{"n_layer": 10, "n_head": 12, "optimizer": "adamw", "batch_tokens": 65536}
Each number is 128 + 24 x the weight over its row's rms, rounded and kept within 0 to 255. Layers, rows and columns count from 0. Numbers have three digits each. The size before them is the row's rms in percent of the matrix's.

# layer 4 MLP gate, 2048x768, rms 0.0212, rows 1243-1265, columns 576-671
099:137086147154121117094138111074128095135097158118110119152117100122125165113173121121150131099137108120138113124116135141144118147110147162120135148088159155169087110144126137136092169155105099101091180127096149139165168142088146104129160131095164100097146121110120137113109161155101135146
105:171158105087120138113099100106148149114115158126112143124147080106105113117092144123143139145148125138180175116150132121129149096098108175110127097152127112117105134147100081141113117142144146086132147116140144151075115178095164117127188132140136143092187126143167152176117124100142093120
105:099078144123167111163146126115088146131103160150136108130147112119108118093114103131114114172149148108164080181107128140089164134146104171157109108111141143111179133125131076112104160119132092152150160101116143106125104105140108132131134136145079134125142083097105119116102101094092127156
101:137137144124134149111116169107105115164153173112113107150121106094131144137100124120154130129107100097094154139115127168097145127186120110142200136103139120167150146126105109145098153122142133105109159108103129109113134134109142145147126147166103153110130128091084115122131117140141163108
098:110127174067120099113116118120127138169169104127081141105091113120110136113129116104113136160139166159174152106123133135139120117099073108073089154130127126164121079113105118075140134072141093125148101128113142090111134091096104126102126136092134143130164112166101129141090120108092100158
105:159158104156091153147147129103139162117143139147142118119141160116098161166106150157099088125115138102110125137139134157145110122176154147113141081128135125111138117139155151140125082133148121156184148159150110072107149116155158139079146129143148108147152134143147135123093108098163111124
092:129124088115092128118168148158147127117127080174124137106113120147115127149114132120111167116110113122103142150101137156186127162130096140118139117114141200117117105137176120092150120116101136139181113155080075156096138138164091135095120164109080115134098106129085118132109139165148143163
101:139140103115140168100096121110113119182096123168158123112113133115148140098125107095185131097107130191090150139140141098107126149092147132127126104141161111104111124147077150105139143100110123102099119141122138120112149131140072159132100139108137134126117092164125145137108148121119111102
093:143134130133130127122116110137169124156155136092128140157107158089135102139155108176125119137103104123155159144078123178120089121134109123161116111123140120183124092082114113127145124173111164175141143087139116134050107108103134122142143141097168109139087126117077120110126071133152149109
104:123152157137120141158129080074142125096132123094127137140116098136139107163184113140136156089126143133121120121180148088093089133169117125133121084122103141122116160126089125095095123116116144126147100186132113119108136126154128144117159156135119138129150155130205125099125096136119120188
107:152151106131111138083133156116178124156141144107118118142109145115160102165123129092117091127079153133130133143113113100154134126196098127132086195172118135114145099118113151142103133139111105138102161106118155098117102139156156149136121114169125131102119122144183138115153141188119120168
099:161116093131116105097142141157158143140135158144135124083127130129116141112144129129110108136121147134130119091123154120165129113087120104127102132115119129124113135138145110162104145120119164148091121117131131127144113125113157124094168136181152159116138142155166136090104102152159118103
099:104154169113153117113109131053138152151138165097141149146097112149105147121108146143165138117119144113138153155112109167064068132129172108139118100122114128167110089141116133172164157169162069118154153125108086057093112103144126146108118139106128133113144143070126151121121141119116125122
099:140119083109091152098147131098135146102101162119095143141134117098117135154118143133166148145132123149138132141139148113127133098134136136150126115110163124152117141144155118143148155123116117138130167167143115115160114103131125146143085156131138143137085127109160126141168122139138133140
107:105128082108154138120162153081113139136122147151128149114120147167074176101089131100161143129119080121117118150117139111063138168153150109121141158091156122162154146108098131175128135134153118157141174139135080159097135128127143140175112105143143168142132141100150095142128119116104165104
110:134071107158110149133110117122127181145097124114138107138086151112161165166130155161116097134109071103102143124119147118141163143132116123132133093096105144129141071115148165119140131151119138119090146131103123116152134113141124157137153100115127158146112109153135143122110134147114139106
103:107145145124143127142111167145152108136090124083098114159108103118142166170119098117170119127138136127157126114171116169080090125102144136155113104098123128117123136118129146128114107119126127091091152123146093110112168155105104165109107086153100113147141140181159125143119119094127126086
097:121090156131129139128089113145117119182135096174163181132134138129113130128135116139143128145142104086178099089099124149114114133151136140132118152134124117110118167126115114108124141162128149123155153133091133160174116067100155155131130140208107124126112139135126154114149130147120169117
101:135173083098092121103146124132109149158141171138139106133141134116099120146115149148105129101108022118124106139139158104164100159125140177142065118139128130146129139137104163149102151141170158150126113150104139141142155146142129135164132123116083104131147095126115151182117138107142116212
101:132145150109121135123118139101116119140160144114144134096113139115145131144124128136146131131092095097136159142135148168152142102122114181102129105072092087117147091106133113127133159115176124113131124157135161134113101122140087125130069102146139120159140129091144173096118124146092069131
102:086159132088114110160108127144117117113152124106114130118067131097093186125115121155095077113141142149115130125127161105114107089135115114121061152157115095127152108153105145145142112186125115120097144149091135147132101132113124090127149107153113177139152159178168144127102121171142141122
104:131121106107088122116111117104160107101085112138145170152132100146123142120162148134074103106109107124112130096160157166164073147130124158172129142145144118116130142097148138161124140157132097114153139147125123191120145135146140155128142146174112136104169116146163141145167133116129088126
101:134189134149090134106145113105117116111133091120095121158116139110125155159099122129142087099120159121144153112072118154116099085118082106121112133110146111133136129136116141163108132119140131114129120112135155126116120120092099143134133106143121127111110123145092115114141177140110142124
# layer 4 MLP up, 2048x768, rms 0.0203, rows 1243-1265, columns 576-671
099:143167153124133114122110128134145154115161111116137140126084150123108135120118121144137127163134083140105175119151122093139135149141080100093185137155106148122155092172102117107103177128105114127101122103186168144131135118170164145119107109117119112139099082096113103119164119118137131148
103:169120128140086123104149101145150169081103154103140126157118119126120131133146130128154137139113116110084122133089152115121125150153128134128130116117129103081080144145162123108175107175115212154097133138169128137096167116147141115113121102098145109147104078117116085151137120134152134097
104:132088100119137122115130160090152104122135088064127111132136083121127163090115101095117182157131143141136131138115168136125079128126143144122097119155126086148123140126115098139112147120103136112095133090123150132164120138093099105102122164122127155098169116164118135122141127083094172144
105:131127150138126134145142148149136061131142135131159152125090135139169147143152115136152123118108117145149112125116110128164127142129140148129137126146070098116136121140105141130110115123134137150081099113176110150147130154099167113150153139124124137126114148118126121116156108100107137114
097:111158104114107150136115139108125095136134132082142106112135126091109130094137101146129112176117140154117138084097149134149134128133149158203144140080158159106124151121151122153101149138111169132086130124148127102114093102166146140110101133118119142130113129125097138112105141133135157105
097:134125091117117186126109118140161101117128112113150106129121145147150089172115112155148103167123121153082112128137101126111126118112163163107097099132085122129098130120149158156157112074119135105107126147161091086152133103143114145087147127149090106134161121101127125106073120105161098105
097:131107084087123135153085147097142127138119130099150153124110124141115117131149147106137175129087156120066137139092148118120096119112130157128143103139171114101121176073096143186128135098108098123122148154149111152115129145110173113153151141156122107110099118093149136141130101117105126145
103:086179120170179151091113132129130087118124128121115106146099098129089087153159122190122078127153143112135135142140120144124168170135155182162130131126097131098139113144146143148129114140171132124155100093125107069090135124108138114106107118145082131126152120186107147134130094136162134162
097:113126135130107077124123145153126134137115138114143115120129140132135126097114135130113129137120117126165179137141134130125166058133116145130114145111142089096107137133126162146099132093109114142140079111136108152131133125109113109121094113111101112119137155141136167101162147148141175063
101:136139144138121150101148097114175114121090139134127061096142124141086118131103088121159095080140129116166148136119078132157165108142151171165104098116107139089144121163127110135115177110097154110146115153083135163104108091114174125136131118136144108120118119138139120149140124107136157128
098:088133149119095148121145116091150123122176096120148155105097098079157136129132115168125077139097127127108076157162137105131113141102110119152126157131131134099150111104139136127123133142131100147141120129154142183074092133150189083175122123135079095113140137141094178097140107130133167142
102:125114143132145112081103138117118130131112092128140151114170092156157160131114126146126108106142149142146135155134154116112143109081134109112167099147130136127123083126155128170160118143105121113133119108131146133099150105140147128135079162207147125095123129148170140097130132116159116136
099:157147154126137128100191100118175127139134081133115120148141153087141166102124111117144131124101131148127119155140143129110144132148160107121106063104129111147101071097153113132112132150160133130130096133150156117121139162155137145157086124138105137122119116139149167111090152137119122146
097:129123147151092151173141127131141126103149092114124085116173131138144108138105118147129159124167112107127117145088106135102096125109086109144140134104136073121110170144099183086145104128133091080095113134115142133093140110103094117135117125115101139116137155127153115152101139089166120082
104:140144140109124127143132090169115141122108129141119130136073135116144140108094129129138091143035090083159102106131176168142140124087194157144109128094144113133168146101146133160136110127150136124135154160137122125082141136104103149098131150114145150160132146159126101134103087133127105102
104:109077087150129118152123137105148131137103112139111133116126149140117129103120143075084134095107091091091114096128175128107107132145094089114095145109161102093155126120157114146134163140120145148110101104078170139105149144148109127118150116159125158085141140142100101079136161127110158108
099:096072143117131170184155122121150131126120129129126145114158102145104125090121101132144156108109102174109157133141135144142147133148156128158155120149083117129122155092144135156112167131152091147141119119170114150126111166132152123065147118152177135137138159119119133137100099128139153107
102:161159144136151140097139161166120169113175145142140137149157130092128108120148116120115137100053136127153125117136096147124167160110112087134105112128113173118122135095129121134139115108131113177148114145103126129127081112161147135130140135146104121161092131124148109149102161088142129135
099:124110095113161171141142135145132116135147173134146166082098119129133141157143091160158179146165122161169177149109174132149107123119087114121094140143142120131150107135118115128092135125134113113202134139142115173127114136086149169124123138134172146101169109094138168132116176115117137155
102:125148134107109126110097128155102131070092132137102128095096108082138114094128170145156156127128161121171135153140126133138116133120106166113120155101105088110165133114105104121112145143120157120142134105149114156141144141116161096124133102120133084124165093101104134138139149123154144121
101:128108111155097085080154114071125123133158119145144127102132121111113143100132158126113121123112148153087124103126108164126112158106133125123123120098115170144105127115104180150110127089172113139084137091148154097100154092140142153130099126141136121137142120180133125123126146086110131121
103:139147133148154099113079121112112124092128162142094086087125160084104156167147094143158145130091116140165119104119087111117157151119139113155093111152176163098104158096111119131109099126117117136091178125134131132116117066177098141136125110105133152130101146137119129141112123135167178136
100:149128134156165092154113150123135126094140079153108123201078108119147134127104152108133104133110152122147142114128154150127097133119129119122146104121119179098086165149141151094152141122110147093106142174192096121125160124113122116135138120112105148134152134162114171149118155145097124139
# layer 4 MLP down (transposed), 2048x768, rms 0.0174, rows 1243-1264, columns 576-671
101:141120149114125074131102143135096120122154113095150119098121105167108115139102159093136162123116109116159101131119131121128150110144126132139129139165104125146143093160102158137120148116124161120121124126108110135160135141168139123144111145153127170119112149079135120132115138111113105154
102:109069138168120158143151124091114126124098176147103139168166094100077095167158173142112075100118107127110118158150149137125134093132100144179096169155142070131160098143126140117108168146152139152112161152133124072130079113143156161145147134101118128133130094112191101090146126135130162128
103:137101112138155112158169129098113097073083142131092130134144089157096147086139180149164114149119092161169123122149163132124168142095140140148091154146122136136168133137106116121137130136167100110141171118126145106086137111102136160127132140139108129131146123093139168127118136113124099158
105:123115107138122165122093128101130156158133101137126143154106147103146173122127087138158167164109142170114140111112117158085146186118123168123105136106139119128113098119098089168136113173148131158125110136106129120135175108100147121140122104141111116118143083130127101128143148116127147137
096:124104160076131117143089083148135102135130087143134105100110102133118134131105149131122135156135102178132133104079131124108135152111101138118108130119125134124171101119122113120160131063129097167161109155104153098091101114100115128156172131113134148139131120143118119157105136121081136148
101:135132134104135124159117132070120131082142112128148125098111139122123068143140103149086178153113156187145129171123114097135125125130119136126130121148127148141158130098146145123101130106130105120120134159138087141123146110138082113129110121122122094184117144103145092107110124157147085141
095:115131151128105141105133124157152122135114136126124110153136143110161135094109110130105145128176149139168152127146137151156119147105110137094125101134099153108125096181138116127130115103159148192161082099109154107159085164156084124087154120117133105096124159164068162158109118135133129161
101:117101148135095118123102117120106081084125109129144122160125155125157106113122127155138153146096130155102140135099136081148133100136137091101123136142087111149120103086162139162097091142090109118134149109122136177124093098147180138100127083142115132132163141130119165171117135135129134150
098:160100117167117125135123134155154107140108111127125133199124123126157131129142120134153107167092163192113136107149135145101088134177126101148092112132163110123126114125122135148147086152133145135128127139119110121124144077139141104127129150146153138165116147176104111144086108177111157139
102:144124157139137122133146138115151107144067165118115138154116083095114146146121127077099143131092135097166138143137146143115136109113111158117142085115076153100140127105162120131128127115144142129120119108102116133170131136159132113166190139161074113130147153156158128107099132107077149141
103:132148131127112159147100124135108124118154116132098129106142171114144255141111120093177117131148154102140141113135113081125134175142089132132134143137090127089118141167115096144120101145118170101150116124148157102091128147105149111107169160115108128125145121128138121128095109151156127124
097:127115126102143122138141113161087128152087142118150168134130142141078067092157132149124104137140152167148180150103132150166103128107118130114098152106121096100143103138129150123083106101155132095152139124151099123142165113145132152152128118188112122099130146145126186106131125096128091096
099:120145111131157146141127135123128107117086079058124137111116166099107135130135122123145139161133107145154073128119141157128097105114131117143132111116165158131112119087140130110132147112103122097149122124144130152069132119095145129130138184122157159097133102115096112140092115116163150164
098:132133169161136101158155102150097086144139168133140104107108126141058094125115135109101136134124150126129128145123139100154157138157127117093154153134146110103126159107118133111173142096155144162101138135141134109077145115121149158123157144163131156154113108142112110085151109109155146164
103:120139112132135164159104147069111111125113096161080111155158103151115180095110095130148144117158111147101131122148146100106131139111159120173145158102124112174141086078136124127147139097135111148179145167119099149134174107114159116153130137157134126092104125117146146125092131134079130115
105:140135131105099129139130122109172104135136128121108092153139108080124189123126130151134108171134142087131127103159160096132124119199133133151094185152128141124133087130119135159147120131146122082128145107114159130106120111105115117118131169083130117126165176118117133130136144080123092142
101:128127122092135168087171130131062088157168101118160120127120097103100098095135152108132142082124113110090144105175140091139124106158153149128095167106171114090158145079141147118163164133141150137124112155143173163108106141116158139121097156181155147104120193085136133171165143117161103104
102:106120144119117103161141120144099120086121106130134117153121153142137149131173165132082112065107149073065109117132078130113132101110088136101126157131139093139111088133124183137075124122119111161109139090115146101133144136139136104117143129129099123113136155146139124160137097138128151096
102:102095142114114132127105135145109120169123151138120126121128114136160073116129132141105110115119204142116139165129132186135137113129110146200117153092104153122143142142140161130156121150146140102122118108111114164138170133105086182082151101164164126152111094141114175105145089157161147122
103:141124135126103194119137140129136090186141156129140135133136128119138035141170168145103155091128136114067109086155131148105113155084121115152137146105119139132136119100163169118173113107126133109144153156114150152127150108159123161155118146173137129104105103106139095102132135125107116149
103:132139077130117148105140101102115126157142101134154138122125152139086142075170109121161066137156101146123134152126084131119140167084117123126132124143106154137163144157145140145138124117117110122149107143101112173106163136121110134111130085128192137160124158134147097150133133100116133144
103:195181132138117144132102143114160147134090159080097154145094155119112191121123118125121103113115112147175095132135086141134157175165134121119079140116111127127058143142138119154172136087155137124138087093083117131078118137155117121090141166122133142171140165174148146147127082150151133128